Each number is 128 + 32 x the weight over its row's rms, rounded and kept within 0 to 255. Layers, rows and columns count from 0. Numbers have three digits each. The size before them is the row's rms in percent of the matrix's.

# layer 12 MLP up, 1920x384, rms 0.0533, rows 1152-1292, columns 288-335
099:185075123044147098125158118131150144143162153147157163134112139112148154135155099102107165159112150144090129127097135138129125124154145126075150
105:223155120114174145135167102071090088106074102142114111130136100124103113091134138131105099091066208178147076178064140126180147173119099128154152
101:149131112126099104149178150107178111086091108085176138108125154146067193166088164154131187131130088114143116065150113116112160140165164093111146
106:107200188124114113153181137124155129071137127100188130120074164124151144082168110130145170101081094197100101178145112228095107142139181153193165
112:119133128121159144153105140126122152068137145096140116169145073135075156138113121147139142145059162146124157132082076080188138128092168117069144
107:148131147152159088124163142116118132108174164141151158130141138187109147124141114118087106114078204143112140118151116092180171110159172097189124
102:128107131130131085134172165109093171106133103067114106117156160139091131075135169132121112139131122124159066116139102158096094148153157124130123
107:150083056122150113164179134135108116142070181046118088173074117137139116117097111075110146138166104189093134145096122123105154131092125088172087
111:149092104109162079151168193173127126103091135046110132159126156149119117146143109075134133072060149132114187171119136105179094156085099129099103
085:120133125120106159104121107103103170101123139144125131207098112101159132093097121130112155122139124095167177156100093098104148135162137139134117
094:073144185116155094104176139123148111168116122090175105119178107075174144163181091122159144113128124141123047095124125141089157197123137145161114
080:169115113176116095117170110100088140098082114121168095124134112149077095157132137163133105108112147109143106182131128162119112128155154145200187
113:134112153073121184138133180112158152094103148100152116142110192119108116156101116143127120107151199154079136082158094121154163093129169081110110
101:044138158112110136163145138094133036106132143146133172143110143138097171190146126133112114101116146210128111121067118094054185101166089155195120
105:120112155090109171105150139152136151158160149069148123109127182174121101148130138120097166135145117175145089151098107143102145130085107146091120
099:143079099154070140113196109090094152122100109115155157124135166068138118164139075099130079096120182207057136171140088151100124203123121127111119
097:169119129071101142109096166154135126170166095130106135161086131089090116134120073111181136126127149122113139101079143116113133177106206137124168
094:118132098135098095176093121112106205120163155124139099126108074161118122159140100073131096091101142124134095115191115095124127127064107115125099
101:172152087102152138090108140129074144149101130081143080206138111130167129101106124050226058157123140160095143098152141133118098149117089140152085
096:131139156142122157176113085168174139085140101138181141113121148141133153170127052112139117120147114222147118138096125188110102176123135144181091
095:111093092089092167124145131088086143136108136165116126109039132099102099137061080101089171051133119169044141150069072110172116152087123114097099
112:172147167114090141167131126072109089130101221151105087123070154174132097135132087139179094138093114123124150128121160149102170118120171162135133
099:143080060112118136141159125169149147167163136136129159149140156132136145121176127152170093155115105163103152146094114085146113107078118124133063
099:173150141110122105098111124080090128102052085072126163122088150109112097137149135085143135144122178092177097064135095093151127156092142104118150
103:116109195167161136062114116113119093109072119087186157152150094084144128116166116114123114124086113117131065156167137214092190119126103187151134
107:095170090129075119083100123123127115106131117129100125170092154143137179145117110123100102091079153154123144146199142134135138120143167114102170
110:193145095145147105118135106115141106128054161151150072115081152100140173180118130077135158070107158144143119088131137113100137077127170178083109
095:218195130107158148166141162129086072124126146126132132117124114168136130153123176041180086131151148086122129118157100106082115129128123161213231
090:112130134091123105145117165179150172136142146128105202121156157159097190143101089094157131134128150107102081120067134151104129119147088158139178
088:152146164116133111087102133063111146087130211148111093149153091161107159165158096095136082172120136163102150147136148138087191163129151103147161
097:136101139120111135111159175100018084128077144183168175176111156147162112162089122125100183132040133175103111167087157126134104104106125122160169
101:109164134079137098207121115108133124144101140136126078130140127118165097143123104142185159091120137106142142098116141170121184112088147162176124
099:160128089120093103089131137139158095110094084106077154120127101105102114083110144132177130104126130132136119118106086123164147114117129141187204
101:185130138120128100110116107113155132104118144121130131096165156155172145104174122100121112098133101119143070180115071103118136150169146190105083
092:109127223104130118127048174112078161149116113125124183143126104163120096075107099132180127085140135215130145135124101116171131193136146149113096
099:135099120115170175139201120111179121057121166148139104173120175111202115083166094129175100133137111138132152127072123087158085128152150133121152
106:213218066116045129090105080077147112137149119055128120128169149110085142109169090084138155108128090104077125087135106085170173116132126176124123
104:150089149176151142148170207067076129087136064170133102107149115134058142123112099107110174079130178141141096133153076170160178117102130106191131
093:110190108186070180116090172118171156128138051114179105136171086155162150178157194100143079112134158160143105119182161195132110063155115129133103
108:105165116165096073211158190106117109123111080080104150141089104168089132133183116080113112134069143109084068136074137113131115133088123114099138
101:122135129103121108133155144112092093120119138094093092103080130105160164162149073089167121100135115155157160132075134143172118124045101097110155
096:104135182134066136119156101080129049157102139195145090095145116145137151161181135144175124134096155121138133152084146154147175120092133131141153
092:116110121118128084142137148155160154111138141163135186188092125155146107112193122080181156062126149107138110170110153059127220114107149117093082
094:161107153102131120153110146133125147109122160125116173118096161103089086062132121087156167111142147130166122149136118109154118140087135128095114
106:202092083108122172114138130152179106162137142051107120123089115163133130215098119138187102147101149159098111116100181137107183153062100134117143
091:122144069156146107083154147096119198126147108144123157136110060160178084167171102116104112118140130112150147129096142101152118104145140096128090
090:128175177135128105128119182089055112120149087141227196107114105094087146113112159188125191097076190097104091159107110146182132116086154157083142
106:107122151077095144089158137084109055134153112118139180121131127084100173150182087046161144068117163178163070136138176100145156151147137090150150
103:100137095125159171135127114152084183055142135121128149162087094152120128125129156170131170152085154154069113153095110147111132191132119167132179
094:130107114132177177181136154141171101126162156131177153158092134172038151158132128133070127156051152151075136096110153193099123133111146086114089
099:134178139163151155083127155103114156111075181092128128170122131103144175111174133144088100128088177162160118114171111150055131115142116131133157
110:125133168159149115158117161161088110083078178137134167075129140087146160106123105111177099111088121152183175140126171108137158143102147109185126
099:085138169095110154100114136102103064079101121147123127105107155195139149143121094179085103104128100152139165159138075126103100155130112111111089
106:124108151127190057199177081090141182131084098150149190145123119085126115149213107162162098098140194104143115103123161111166169141047147158136193
090:160156187096190099147114176066084137091102155162156131140037081153117120152146171166167165132122181127046123172090086178171141163143138137165129
098:175176129137066081077160135140109167117200137092145102136155094121095114130196159140114169137133116153152111137051144128142118175161163105103098
102:146213155135140205098127127119120144155101099047087167150119125067180096182126177119167131113046112200137107107135078138085145165128167115153148
099:152123165150150143109164125059114107165112123128108163169086151138164161069151081130167148150073176106101137175169087160093112179130103211163174
100:131151103115102101078141226119162140135088148099127130104140176094089127070108140082173117140050116145146118195135134136135166149114157134141103
095:166169140153110169184150150136135151160125112138112127120052094083075141187107174101068106115105166154046093132165122110130148128073185148131151
094:134144111097065160189131187091026042072110125133134114110085160147119145164080159106173150105164130148168155125107041132143151134139134098120079
095:132137149157050168173180154089120148100107128163147112149107137188116159120134141143095135084116124138151115103111063177138157132069181148135099
113:103140087038099068151108102145103078104129116157108164113127117151133147077176154145162171134112124148127150176111131105109147133139106086184189
094:196156112136132119187138165139115132172106142130177106128108132170137126130194172141131188117101178091114114136134107142086159214095106120104131
113:098139165144131097095159095119124091055115118092105109174065100079147186081142074128187117116164123143128110115114113123132182112123111110118126
106:215146097097181115158200158093153191121110081131109170192132135083098101147132141077152131117070132143121129123098112191127135163119134138102092
099:093141178153159116140177146125146077139144175156130185161084094165159161098153175140175156099159125115140114124168092121065130124152158120101171
107:113187092165088106083092144163129136100072118114088129196157127134128138150173106134119071121106120151153129133108073152126172139120153173089145
098:138128160152144112110142101123108139121128109156084118165134144192161233125099090130101180095141177137128124141135141077135134156105072139153092
031:104136186135139124144191111121140119078135159099159144118047106192146137109131128132148153148066160145108146089118131112112113089133108150144092
031:114146159158121116147125206093113091110102143127144133169115143184086162116145106131093144092100204153116096123154144168148192177118170142101157
099:148088076139175128166127149107059141149156065088186159118073122083101089132116126120092117139144165138136089138087101185083199119134128111099132
098:162150099093079123100203121101064092122126111114170128178170150149122177163164142053103145129071184103116144184129166165149140178126150119174156
102:092199104108120160150131107043061090111102092139102057158080121102143136204135145101125101100073121137104134124109139136133113162123171124169140
100:176091085134115098112086098138165098093167150149161159111164131167137142133144098149116187092160064081087147105107101212135145194111158178143134
104:149139142078092156141140152051054093097150116088176162098152111086096208067140119087164140108141139155144120129148125114104084085094165068121149
114:188142169153164176132169126125103079072101170098145087121114093161158124097094131146197134114090105134149102151110193118112109123085140112141104
099:112148137144113074139198110158171139124143120164160129182144134155128152142166147129081144108130138111151123112087144088156154131128185125161116
096:170148079105147156136122125071146132089112159121147154146179110149155111204112172038160133093093139153082126146101116122126080136119158159138109
099:168155144128162126157137132096086111114118127107134111148103162119114152128098108085123147064111133143139117105145142123098126116130150110158125
100:152093157075059146113161131168135120145115077130158125194123088115114063115164140127118144031108105140144100089092117105083205151131146122115053
095:134210098115176115131093155066149118136070182161109076170089105126088136145108141086107120098103142137089087197136120087165113129084140178118102
100:111091145128117113188113180129092107071091111105125143142092134149089132108133186068141131166136124075123142155144114180084109152144193117166086
033:182177135073116122155092150130133095097081133124130124137109123175124126112187178089186142085163166175124110152109092133125152145058162173161110
095:122195162138125137105092174132118102155141117086169131116164104098127153126135127123178109097101173133114130148135108108048094107134140092062094
095:068120147178111187184096106116127039041077123031137123092124131131089134164188156117127105045113136073098184144131065113152142152116160067133098
088:059173141147116072144107186063154112133145115131126124090111096092159110148111153102161128084145144116167165097101120175025105206099148193118176
099:159132093116201131182134116101182106097127127088112130099096137094107192138149111113185107134102112138048124119080096111120138187112095113157166
103:119126113109143118150128125120164133115088158150137171118155118145149107180131131096170179110144185154141104070095117172119155113115123137177127
100:153190147111172124134173151116100149102113170130171151130134136162134144090149104122091206108165186131155120161139139163092126167076154121145175
091:137158072153182113147127134131165174163121100096130147097133094157081116109093141067111138103154151104161118083139147125142142175125167160137164
096:123090145136162179185117135127126134117138116116154162167080134082068072138133161091140122124128166150148060131074065128165118160096164163208106
103:103081088130094123160103117107087107094190075124171135137183107172128138116096135108185191123144157154113180143125118153117215119152112137150132
092:150090087165115167127198116114177169151134120158093107131092144163092165178187084122132148146111134197060131066098126185160171080133149130057138
115:180082112100181183124169151121103101134137116080142116079082106111176164145081057153106156104061137107089101132122073162050088114125101079114104
107:141169127110154166126177120096127108148179126074137098129159097167133132146248103165133183110127123120109050061071078182112186203090209068165101
106:253118063097095121112180188119151069108093154090155159115137169109066155184115188139107105141090142108158147170164118117112135152160094129085129
097:101143131124206138174126123105172153054069132092131130192065164137089106081143081138120133155095151098157146140132127105109167117181182114076131
095:125156089154153128120143157076106168116112157136147150087136139128149123071153139080105111129127191070130144165178119139093182151121174105140116
112:155169137130132114081171119089213103152166199122070133186120096173058158166130086089129143078127109112129108138187040147172172096130162089130134
081:092116156126155112205108139132123122095144202121155113178167168086139133120114124088131148159097104030145085075135115165103093118058132127146161
095:085169129126172144130131164142129077111145145108163103144123078115103182095090152189120113084133141110123125131111130156073148140116189056101141
094:114096105098164105197091154093169158098116180108148154140162086092115186119145096154093141136143177109114095134098106080128119124130159107134138
108:189136174129079143153119122119159161137048150137189176147124105119150107125099148093172125133135101099113113112153158137165148161152129109150142
105:129122123081131102134097181106099090123088102176155140120074163118100112134144140114152173064143142054102105074115085130122163126121120171117110
111:134133233146079175190123139092100084046105140117166127144127131113095111114123178142148155096108123153064153115104127155111109153106134101150137
104:170153135124144073145202114113118060149130137103163238108077127103110129123120054144098114104091108103130161134154063129102102099093180143151172
105:140143139126094086164106102113126158115134107137154098113168105119045132089187056134136116161160157172112109062097076176111161146139161173097187
099:174138110068149130099087119108092086084102120081136178140114190125203175107108094151129153060124153084146091071079132153169139131072155131138211
127:106086127118158112148145153102140180124178128070108201144111172117088173155073184103136109099128165153125128166181142081090160126116153148127144
089:118110094050160118130087146123162114090139111132074174146131059146116095181160093111131129133073132162113102164150098125194141101129118137110121
096:143132148113145118134163091072091107118178090117137118140137101187145129155157120104189090095158117102145109142169092117145129158140087152044174
103:112088181106188082137202158099118128149148100069093164190116093144098174072147147109125120067143146153089159154107119156112131120134160108153137
114:201157099143125080156139107068086115087154186098168172086121079143195137134118135116106170107138131152139129040147168101138135146125134102043071
105:083159155089113108206147127179067112167116115077179120168155093133110111182161064152090133154052083160077170073060110120150180141151125126154141
108:133124151124117081113144114069132097108092141176148178112076169115127163122117152117139104154132180184122145112179068103111173156106141143142135
102:123135180095121130151165159091102055127090108112138147112148154140135165067124106099132153141156140143100084070143080108163119115146083154132139
090:116146193096157184116086074116111121138091175130119119156109166142107154096138120156175114140152154146130132162115119125112150142052145105114153
111:148106156113138124121185136070122065128177133131129123111156160174084165114163153119089118116069082095126156116122164204129134120161134116185176
098:153119084128107155205099133074131112057151096144142111132089098145041109134097104133138129163078148163104154122062150203074124171169121127176176
101:134135095135124136115199118128141083143141143091155109113121154119136120120152136135131189120134189162034152144183165137085183114161114177113082
102:131164124134102051139115169114128129142067160149159134154157064130067097080156074116155040154138144170141131157121101109102125166096212080111102
106:076107133159143138171149138084181147093128098086123102118137190093141210096092184115112134161119158152050094135123132105100154122130143126125153
103:079138132128127142118112188080064136139147089104148162080147155178132172122149081086181090074150200178109067137122157146164157134111118185134120
025:111140150105137151126126188107135052107099136134159147169101157192111153156168122086155111145133169179124134118157125165129132156053187084137106
098:145121174113134139127109148130128156153144148170097170131100156117140069115172161075153095099084096137151071160192177153142123101145169130170136
126:123142113110105117110148144105105157091150111146082192178142131115179167100161150132145091108034162117117141154127157143136157142064129104122169
104:123155057129152072142080100092144108103104151115149130113129096103154158097130080161106108095135149136114086115057077151087179128148190054126161
097:199173137159168111107186107080089159133184157108106131141113142197137162132136098117126150121148143122104165072133084159106123096159080084118113
098:109148134080099152137145080075146134099093107067124118172122121199088140149126155079125076097110109113175129112114065117126101153126121169166176
115:101131115136177095117122234104122181088175111070171152102103132155138125094177145120186150087113091129063164097137086130059124122112117097108073
103:185128125184105131145097117120171083118101128125112124122154116165124137089091133167105185141075128109095117147157091123089107123169149097097155
103:107173150059144159149135170118135068148120107123112118163120072107130158162106156115094118143105182126123057126170127150099136081098141140110092
096:103112102104116112135145107071077127107112155082166134110112155128103155122121132071133178112109119109124090165117145108111110130151138091124151
101:146156135076186185122097085096130153115135126119085156137099133194143191126165074106141094149130141148152150163128168123073104124137140112090134
087:097104093139136114120108163061132113073141151087145142161112143147092129197090186093130105065105123132128151135161096127155138121091149073139148
092:159167137107167161104115121137068087090086101094082139112061161133079206099110107118131089072142174154132141116098162181158142155144179134129080
098:102169141172171099128128175120149114152194162142129157135130108114134151121155093104090081138101115105109105158115090106088103174127197127111116
112:128146155143170129178187160144137097169085106069151129111098131128106162105167145054142113156102138155129110165093139116107159146128163167085085
106:104104123139163127117150164100158118092096084120175135115124097121128154135168080076161173071111160118087122120149142103108147105110147130070175
111:188097097121116106172106169083134173134105170096114155177166146149143177119137129138071164082155134113116135157085125150136175124139137141126152
# layer 12 MLP down (transposed), 1920x384, rms 0.049, rows 1152-1292, columns 288-335
099:087156147157162138158122053156159116161124121108168083060158115106125113115120132084120136137145140061188125143094111077129127125116107139087115
102:178141133120142151076157117093144187118088092140140121074077149143094149114149096115073122182154162130118109119056166128171080110128139144124106
100:074076129132124098147151135162175069121125148133141160184128132102123110180150119191146101126163088140125120120141130115169138154086183091086148
110:122111084106076125145121132122112144049147093172182097128086152089136182076176108165131162070118106113114143129103098131104121013126141136131150
105:131123131117087173153114125184103175131176096124172082156142087085083168134136160113146120142135132121093179141104124104134173127125116153123122
105:041155171122132190080152121143167161094125140141178167156132105076048085084160132099149163116147099118089175151094056105099127180088149145097148
102:082105092124121122106138202147151114107153122128074136154089165163113200061127127135143071126185131104128102106201139153070193131078124099107103
108:150085091151132135128198108173120150090092158123106114107127110085088088083136145146133071076150064166113128173126168106130130125141113151128112
108:139124073062145122152110108102137156114174189139067122145178142160191060136077173092102092096146112087054125095147126127152013169146112116104101
087:228118151170086120082134136176131109131146105140079143147148130085174147115114118173061137144083103145145163107125107126133103132167088137151098
094:118046146152166158072168080174091117168100103214148113149126141148134131079166167147105147175133146061137140189144093084112160122134129097179177
086:057125116130074111117110103150107126167135094153126132150083087062179125137109099163162090177128115114140167121108160173143168141123099110133125
109:163075155168127181121132022188152160177112129086114135174098116114157138145044110116086115048145145101124177048121154103185193082157134090129135
099:094096103076191152116131148097129102140076122170065157174123211202139099169094073132127142070175137120149070135155124088135182149161077135170137
104:114111070167164150099150083120094125124100093153142118136161088122137212116127147137112168155161176179178139144124155114157134148102129130114125
099:137160186096109143097119162139147133157112095160159099087198119118086145166179091146165159157120103140120110152091101084057138118104159137134113
098:129150100138148126116156132115160084141117171164125151122101087107109165123133138098143216111169095166142189156125092115179123100114091113131126
097:140094023140111101152043122139116111139108140108167144128125160122112119111082121124042197167094125165140120100061065095106121143163100144127157
103:118122091167161094169130128125185115153182083118098170086150113128099130152125082080157073120125137140148120145103148156105134130148130143131167
099:148116073083092114123083101119163169124140072080132134159168104138155078126138082179152142088124126077115147127139142113123155125133131109151137
095:111125107199185116150164119091119113144162170133154166127093155131121127074132205169119157131164100135181135170135116116114164129146098153133159
109:126147116195086190152136106186162145145190083204177201172179147123127067076099179096119081170122151095169189141155117137107118156131179139116091
104:124125161148099125106138074109123112156088172115077139148111062140136071123121141167131141147110104091115092128181140140086144125110128104102153
098:121062097092101151191134155156097122111104124103088113125146241114131070160098125147121149169091101169136135139066084112152090103085090062151157
106:102129130120108089097080116143168123091102147052105121105125108155093123125093086100094102130082123131188087172120143135171160061145127073138170
106:148021151179097130118084161125143194159186124196138170148113095117149123169127050190178133123102128159131126154173131145109116139130103150162145
108:102134063130125139157168125139189196124126128156161050181117106159139122106112185127106097216122098124093141112120142073147142156137127068171128
097:124111093127121143080168089131104119142137134164147119155141140141131135137112159115126071149138097145124141102087117040148088117068110127150103
091:093209138114089126112126120143088126161174089088130163107147129116104141169151124127142144109117165128137147113110140133132120114132111142128119
088:120173164137072095117163095154111104072117134146109132115186089079162125113159092080119113134137129136156112115110057131143128098146084183134090
095:156154105115096159112132078138098136149093091143166102126156100136150127167112114125096184160116124096161090143118159081124108186181168139152130
102:075184077153166149128092139115123090129119080103133078149160128109105128176080112173164056104175181149139123115110197169166184167094152141133091
099:107127074185177146133171154094136154141131085107109115136117112120100145131106174113123090138118125061138158120106110128159101115100162124153156
099:125130096125134131130113139160143139139114099104084145187161086130126105122111141091111182204030135145160178156106103058099113135087121099186151
093:119148100087094149156158076146116087106119131114091112140093157108141135162179117091149103160155091132121086118091129154142062103100083151169141
101:150168115103138157059154126141133204162138148127139104093138088107171158106144136136125113130151131130122137146163194137148133148111110148151122
108:107145104143177162139104118114090137210179116096126107113091135158119104137179133079150101147087098119152107113167154153127139129116133166110117
105:154193169144174146110185152103137119081103081111099151176121090195143189076118131139073144110144135104107145142179122185095114106102115123164122
096:146137162102115124096102169149121148175114138212123137159132133099085134129138106163156210143133140127112100116078156143112118089116160163087138
107:207101133113140124108145112081079150157144172083187134130112079174070121103145166108144141111127087166129186150165134041120071135083093113127100
102:156089121097086120105096113172095126086126130113146128108147095202139128106134079116093101133101112119156086092183088067116158059131138110114141
097:082087146178122089085161057134092101114092089161139097122123124158184102116136161083176131185099112090136184173116104120133145151096085166159071
091:112129146100109146113089125132137116137112078188101070142114166138067103082118131129112173136126178107085168096109125140128105102155127140096173
094:081066100123144128147121125143158171144127109093058038127100137171147117130150121131086104112129130134126159133107160089105147131074164106076118
105:180130178121128104141091109146132115152137115144099131095158120146166135117093175163100064100111093105122105135075146109064194085106132151126112
095:117096120185117151049168168194117167101104089079134095105131178080168156081178136144104129165103150088159121181073135135135151153126157088103115
091:167154122140079114135140156140161151133170165135113139129120070136093060087173204101123099114113109146170092197120131102063165154103140167129151
109:114129147085155112198075166139111149092083135114151145129107088131136109148147163106094117095142128125076063123147145062145150125097113106121161
103:157089111161127192121128157151113120120169149201080141141089210098161135103114110121123131120173097079104111177091088154119115205095145116153150
095:074119123100103123119217055115110143119156123140108139075098120111152170137095118082121115104145151171146149154108128065161123112149092091130096
087:131105110144121095125132116213160103114117194119067112128160095109116103115141150180119118135131121114107138092146148102193114088152118141144089
110:082124071135144136182113116156076093111084151140175150132082171143212150122119057164147158209116117180107108099099138110101170158140133115175162
089:116132122160118113157087137168216213152141115124131120163145127073118131094127145161146118130074145078104101100078141157103146155158114130129176
106:159126090143130117176152132174119120159066113154121125134105182142069183136086130072156102129116181101125110155162189132203070106070182151145173
095:104149107166166138106087143157117136150109113161140060135137101141151041093106157152034165110111135149166111124118140105161080137141111128176153
099:115139173134096175153137120136095105113114113117117128183113138135025154127089131124155108101045113185078171122178175143116162113127127089088109
105:137124155166114142098153200114090111108109134055154143120156080128105085133080131114132136150124129168145160133137182089098117120112107167165123
099:179129169125115149127152075141157133163111083164134191136091085124103109066111122130143157120169106103117166159129132174139109138131071109089146
104:137094128185135143090132126129158131101169136112110095117136157118095192049051156138129203121079093169181109152136121082121197114158156153144099
101:153070203083101203137116123105143168140144087149094139111103129154116094159157099108070142090141147122113134199183159108095145068103131134110061
096:156124129137111163114159142106153154198136110112112108117198087152104120172120137163114127130160131144099190145100134102109134196123159154147106
098:112162129179109092105143189094083068152122083151085195145078129141080131099175131142000151132102156099138157133099167161121107107149136134118092
104:117110107087111099110097087093139126138200056123063111052119092120157175102126151104170143115132094144180115101142117080112121094082130067141131
097:157135161165155134137123150117125141135154148168104144098118145093103149116094126172107133075176125154097142130088099128147175174089075151110097
111:102113142148116093149228127084127054137145090131169122160138137109137129115098119124135162153200157159154110123134103127092202123156126134122147
105:127139131114072125132113141119190137100194113174175160160101135070171134127118124116105108104120137147063113128149112136116152100104169205114107
098:173067151176162155101130132150159125125146178094099175129103087085157117120146118112140093100127133125171107142142172145130116135134175154085130
106:147140142104147064146151078137147134178096129131155157211114098138065199158167113142117107121147112138136108066074123153151139128136143179053157
100:086175113138112104166123125200138117165151092182146080074144131149144173099152186110098140122177152156133122138141156104128167169149157102144165
017:116052130125200169116133091140141177126069103162079104126202091139174123130083160138127109093124081133066138171164169185131107107115079147090125
017:126150161086086102130097130092135137157116144090101108158150103122198106098161171130128076129134119122072168153123140132183153125120126125144124
094:109127095094116100116106085161129177143142044123160163184105127111172156105120097132083156139191148148163131149150067137140055115130127105138125
099:132171173134099133055120123131153116157183167161075161116151128114096106161121170105118089143124129085142122165157138121145137134146131114105084
100:092066159117150161147132094094126135142122102167092064137122185140179101204144177102138130108155119122086137156154162127114144123114151136119136
100:093087150138149162128149147110165057121109129168144088091171113070144108107107114121111126145104116134146167080156131131108134126101141186141100
106:125119142161049052099126116134124067149126137084088079135116065098107165148153145176162144156155125124150124140146096139083129077150115071126063
105:130122155156124108082097102103149088107130102169119079119168167103127120122127118121142153121138104125124113117078125129149037116101125053108097
102:145124129126088097150108059152152132139122146158134138104059131127205139157137150098140137137138139108112144088150083228119074132097093089138147
096:168137088110154085190104141126166087055152163090149189093148100127140118127103146097117152191099086108157083098123160122113115146130134132158142
102:133119111189137168140112154101085091125156096159123138163132095101141112145071142153099111119177134139086136145105144103189159022101213103120073
101:127085142123157167204124086150159130139117084115141159158100157110104093119115132125136154138122127103170116087098134068113101105099071128102126
096:101180146147099117098173133104126132113102113168182136117131155116170107119130135093068176135084160172138136127171125096112137091116108067105160
101:166177099176118056096104166134120110132183102167120155141158185103091151042122186081164125126175120107139141092099117146102123169148149154125153
024:108098158156102166146090186163115141131117098125161104160134152140119084074114141082118081151073142133109189167122146153134132090166059114097165
094:115186147122160128172089148131138158176108177102164115107182150169146122127174130147161147181139098101039094136126181132123133170135115105159167
098:102072132151132134117160117136098101155177129141126114118123145151089139159107114131112137184149088164103133165127133123119132129063163189099119
088:124134167138135143143189111135110135096148153127115195114089084125134108124143189142086191141134084188102123156134118074150138136141139118139078
102:115109073102132151128144125127128100163132069118113098167080130137109137118181175144143145119138105125063120105192127142132161105136094097093142
102:155144141111135108120116141164088135101106062115129085159177167147108130146091188088099108130150107131130151144129148110102103086128115138181143
100:161107168082180119167142117095141126083158127135135133105135144139130154089118143123072104117187096145213137188173183072159122099116067128100068
090:141088127175142137110157157150129164175119056090144093086123150075137066121069134123169085131106112100091147135088127085133143148117095111122158
096:192135088167143108107144166149155112151133073102145155171146117152121122129135137111113119178106186184082129144135128162143042165165104147150115
104:140153084087125191154117178134118170135147152152111118116154107159068212104139118092129155071166124110103123122151127079024189106139161108096171
091:143125154089133101111071108126099117133115108151109131184128061114137074107084145177126076221092143154142127165141107186151169151123199099146110
112:131159109174139125166118116179114078134087076139157166100125087172098126074094107143087123100150124159125103127113077179100156099139077099101147
102:141136073156122156137139098224121123172225139140164100079160173134134176143105150119152145155128111138117073064119125116109117146133138094120122
101:148098116135096115139155087101145171104158152126090118118101054197094151095136107076180114095099098074116112077130150094189112166167115121112143
098:095103114190155129138154171132146117106074129120132166199099124104152125083156149163167160069150116166140158093167177150162143147172127096124189
098:136122203167158129113094065158106121172159169156113162136137104148109144113100092127124120160103140114128140137092126152078097126143168150153172
110:109133158156174126118106171131176118148166139141143124133138098111128077073158114157109132123066137129167139122169087174095116166190119137097136
086:134111147170136176096109097143170087137138135161121136108147135065129098141032193091098129119156119112097174086130185146130066144157120120121127
098:078132137114132112081116118125079137111107134132115105062116135076109108152149146136161131187132124100118068128116150064181101122110084092130119
097:131133122153131162136126110153127075092144137144146155121107097124167087165075133148147140159111142150073098109141096104138137131131119110213155
111:152129160119179135073118058195137136181130100147108104174179145158146136120113163089135148150197126129147155099153141135148148130070134132119135
102:059106106158114151076071069110123145123104180121109071112048143131118139195077063134124129072202121150080179146114119137146167120122196064169058
111:168140100171104117146141109100209139139129136110104143196176071118088121102106156153097128131097130152113178209165154117101115096092087089103179
103:117135184172130058129152112108157137164149100108162217121062123125151126111153095097111072137112085157110153128123130114140161139104160184159091
108:110134138160130167140125133131131143104132071184092140133129146158100114168138142126135096122180090087163146113118102141116132160197154156088120
098:143152134128080152129124083158124157116148135125091114078115094120127134098143127165149137112107136123123130013147140099081129125140103134101120
118:130154177119116153133091095105072085067065104149165079170121162101092123134110123153055109138129128088164173098101062113123085101087115057150143
093:052070075165125140126076135141067162157118091166120122153142119073101143140127194117128128158126136148064106124098062112112089186116088116115047
100:105128154141068082089148106114163120064123075125116119158079111117098079182150135115148045096127060088133114175169130163182164149118121147127171
101:101087153125138119172206132131115131149140150120107168193076119076168127127054140151114131126193128079142123155106108130116080120151067147106113
112:148175146124237097101122158125123067103118155134063105108158137109155173148153159114137168133104188200109094140087124148094148096152146140139138
106:049141186086099160127200032138109039174161113096203083155145099167058134120113098099072112075075093168168117142132173171151196147136105103108062
107:099143141114108104143128077136146100058125106142124128157099185100123111161120141112224103117095161137154103185135114112157155127127185066081123
102:047151063092113143103093117166155155128112161101086117127128120155122124109122143133160157125124156065158104151099150160180139127112161100136097
088:110074101126071085099135123150140166119109099157091115143154158115137070141108125167102128138081096116177147138108106127162161129178127183157207
111:136105192147126096153116065137146149130191149147164077130163190139123135109108162166114136129171125130154134113120118132166085140118119110102154
102:106132135130124084139070174072122077160144093144139133121133125133120108130163085113120146148075103157096156147118104114101123108122113108169112
101:154130081157125184105122130123105118118112158069146089157195182112134062147153202084113123098153139122107101160127151123166145168128156147130102
102:118080117168100131138138123114087112125119134098137157092156143153134130071160159137141100128125113126165128079060134176161122147094124075149094
105:108072170144154137106122115138150116085148129099142135153129151089099120113131139132125080184118114061153143153102164093161185143153142119058153
106:115129135121108098115092154121125174108197081124099135170199054081122119129101111147076084130091079094158061088161154148111137077078128083143112
012:077114161099127152109123097168114073094143119126115120163175130178153158169128130191166083134183140180089136115145137148142125122092149131089144
099:142111132125114109148128130192167126188148054134100112173103113125169092089097111169135091126080098128174103105127170170116145123133088073102103
119:145138114112120112094133143085130123121115103143068153123166154124093155144102157118118071119123087138108164134121120108121112183171116119160107
101:154137177223126092173164113116105147157109145142160106119093109110158087117150131114142071062108095137113147106137210110067148090118186068149133
098:170119083110121109078123099100137185046121189137116124122114176158110147091152078197127142187115107113030170078120108165136124088108137123120093
100:105144160124119141146125175060134118151102124140139150151133141118119116172111181125113136093125091135148165151099085158158122139193131173173117
114:108094111089160192114098162158100193101140137112091151124157088101193117067071104145146124148171144103139130135105160140125177179143124130101128
103:113172111122111148156140143132118187147114098158146136117116115127120120118184112091091138137168146106092133093121169110097075115110120109127123
104:121106095162123146087060100155136141152098135108190130111164080077147145088087117090146141067090069122115110124115151196124132106097172118107149
097:230087118118164142125110105129119068084112098148108123077048162120136138124161154095176103109115066110169078073154137137139086081130072158134175
100:135146201098083153128146112124139153117118112126124144135150114188141118143119102124164075149101081153095115124101104144098130094146082143119138
086:129154039104153112048095105159192147130117146113134095149159184113181110109131163088186091082185136103116155097134146141104101123155124204149099
092:152090122129090138124118120097194111139144104101116093115141092111103147195107098070136081113149146118129101093191055135140152125119109091110175
102:113159129114152184167119125146116168187174125141141094117090118090098101105136130133141151119124122153175153162193103122078101213124092100114144
107:132097098137112139094106136147136109144146118095104157137136153145128120130093099128150119151184119162161138118088131106115140175079140167101128
104:126142118076122118134115144169087158135096157109104100089124157179144120113090098080136116125154040094123152143134211146149098155115142102188143
104:111134119136179116116098110124114089132113124106113159151187150139143105130087092126097113125127129135139126170134094170131165136165103150122149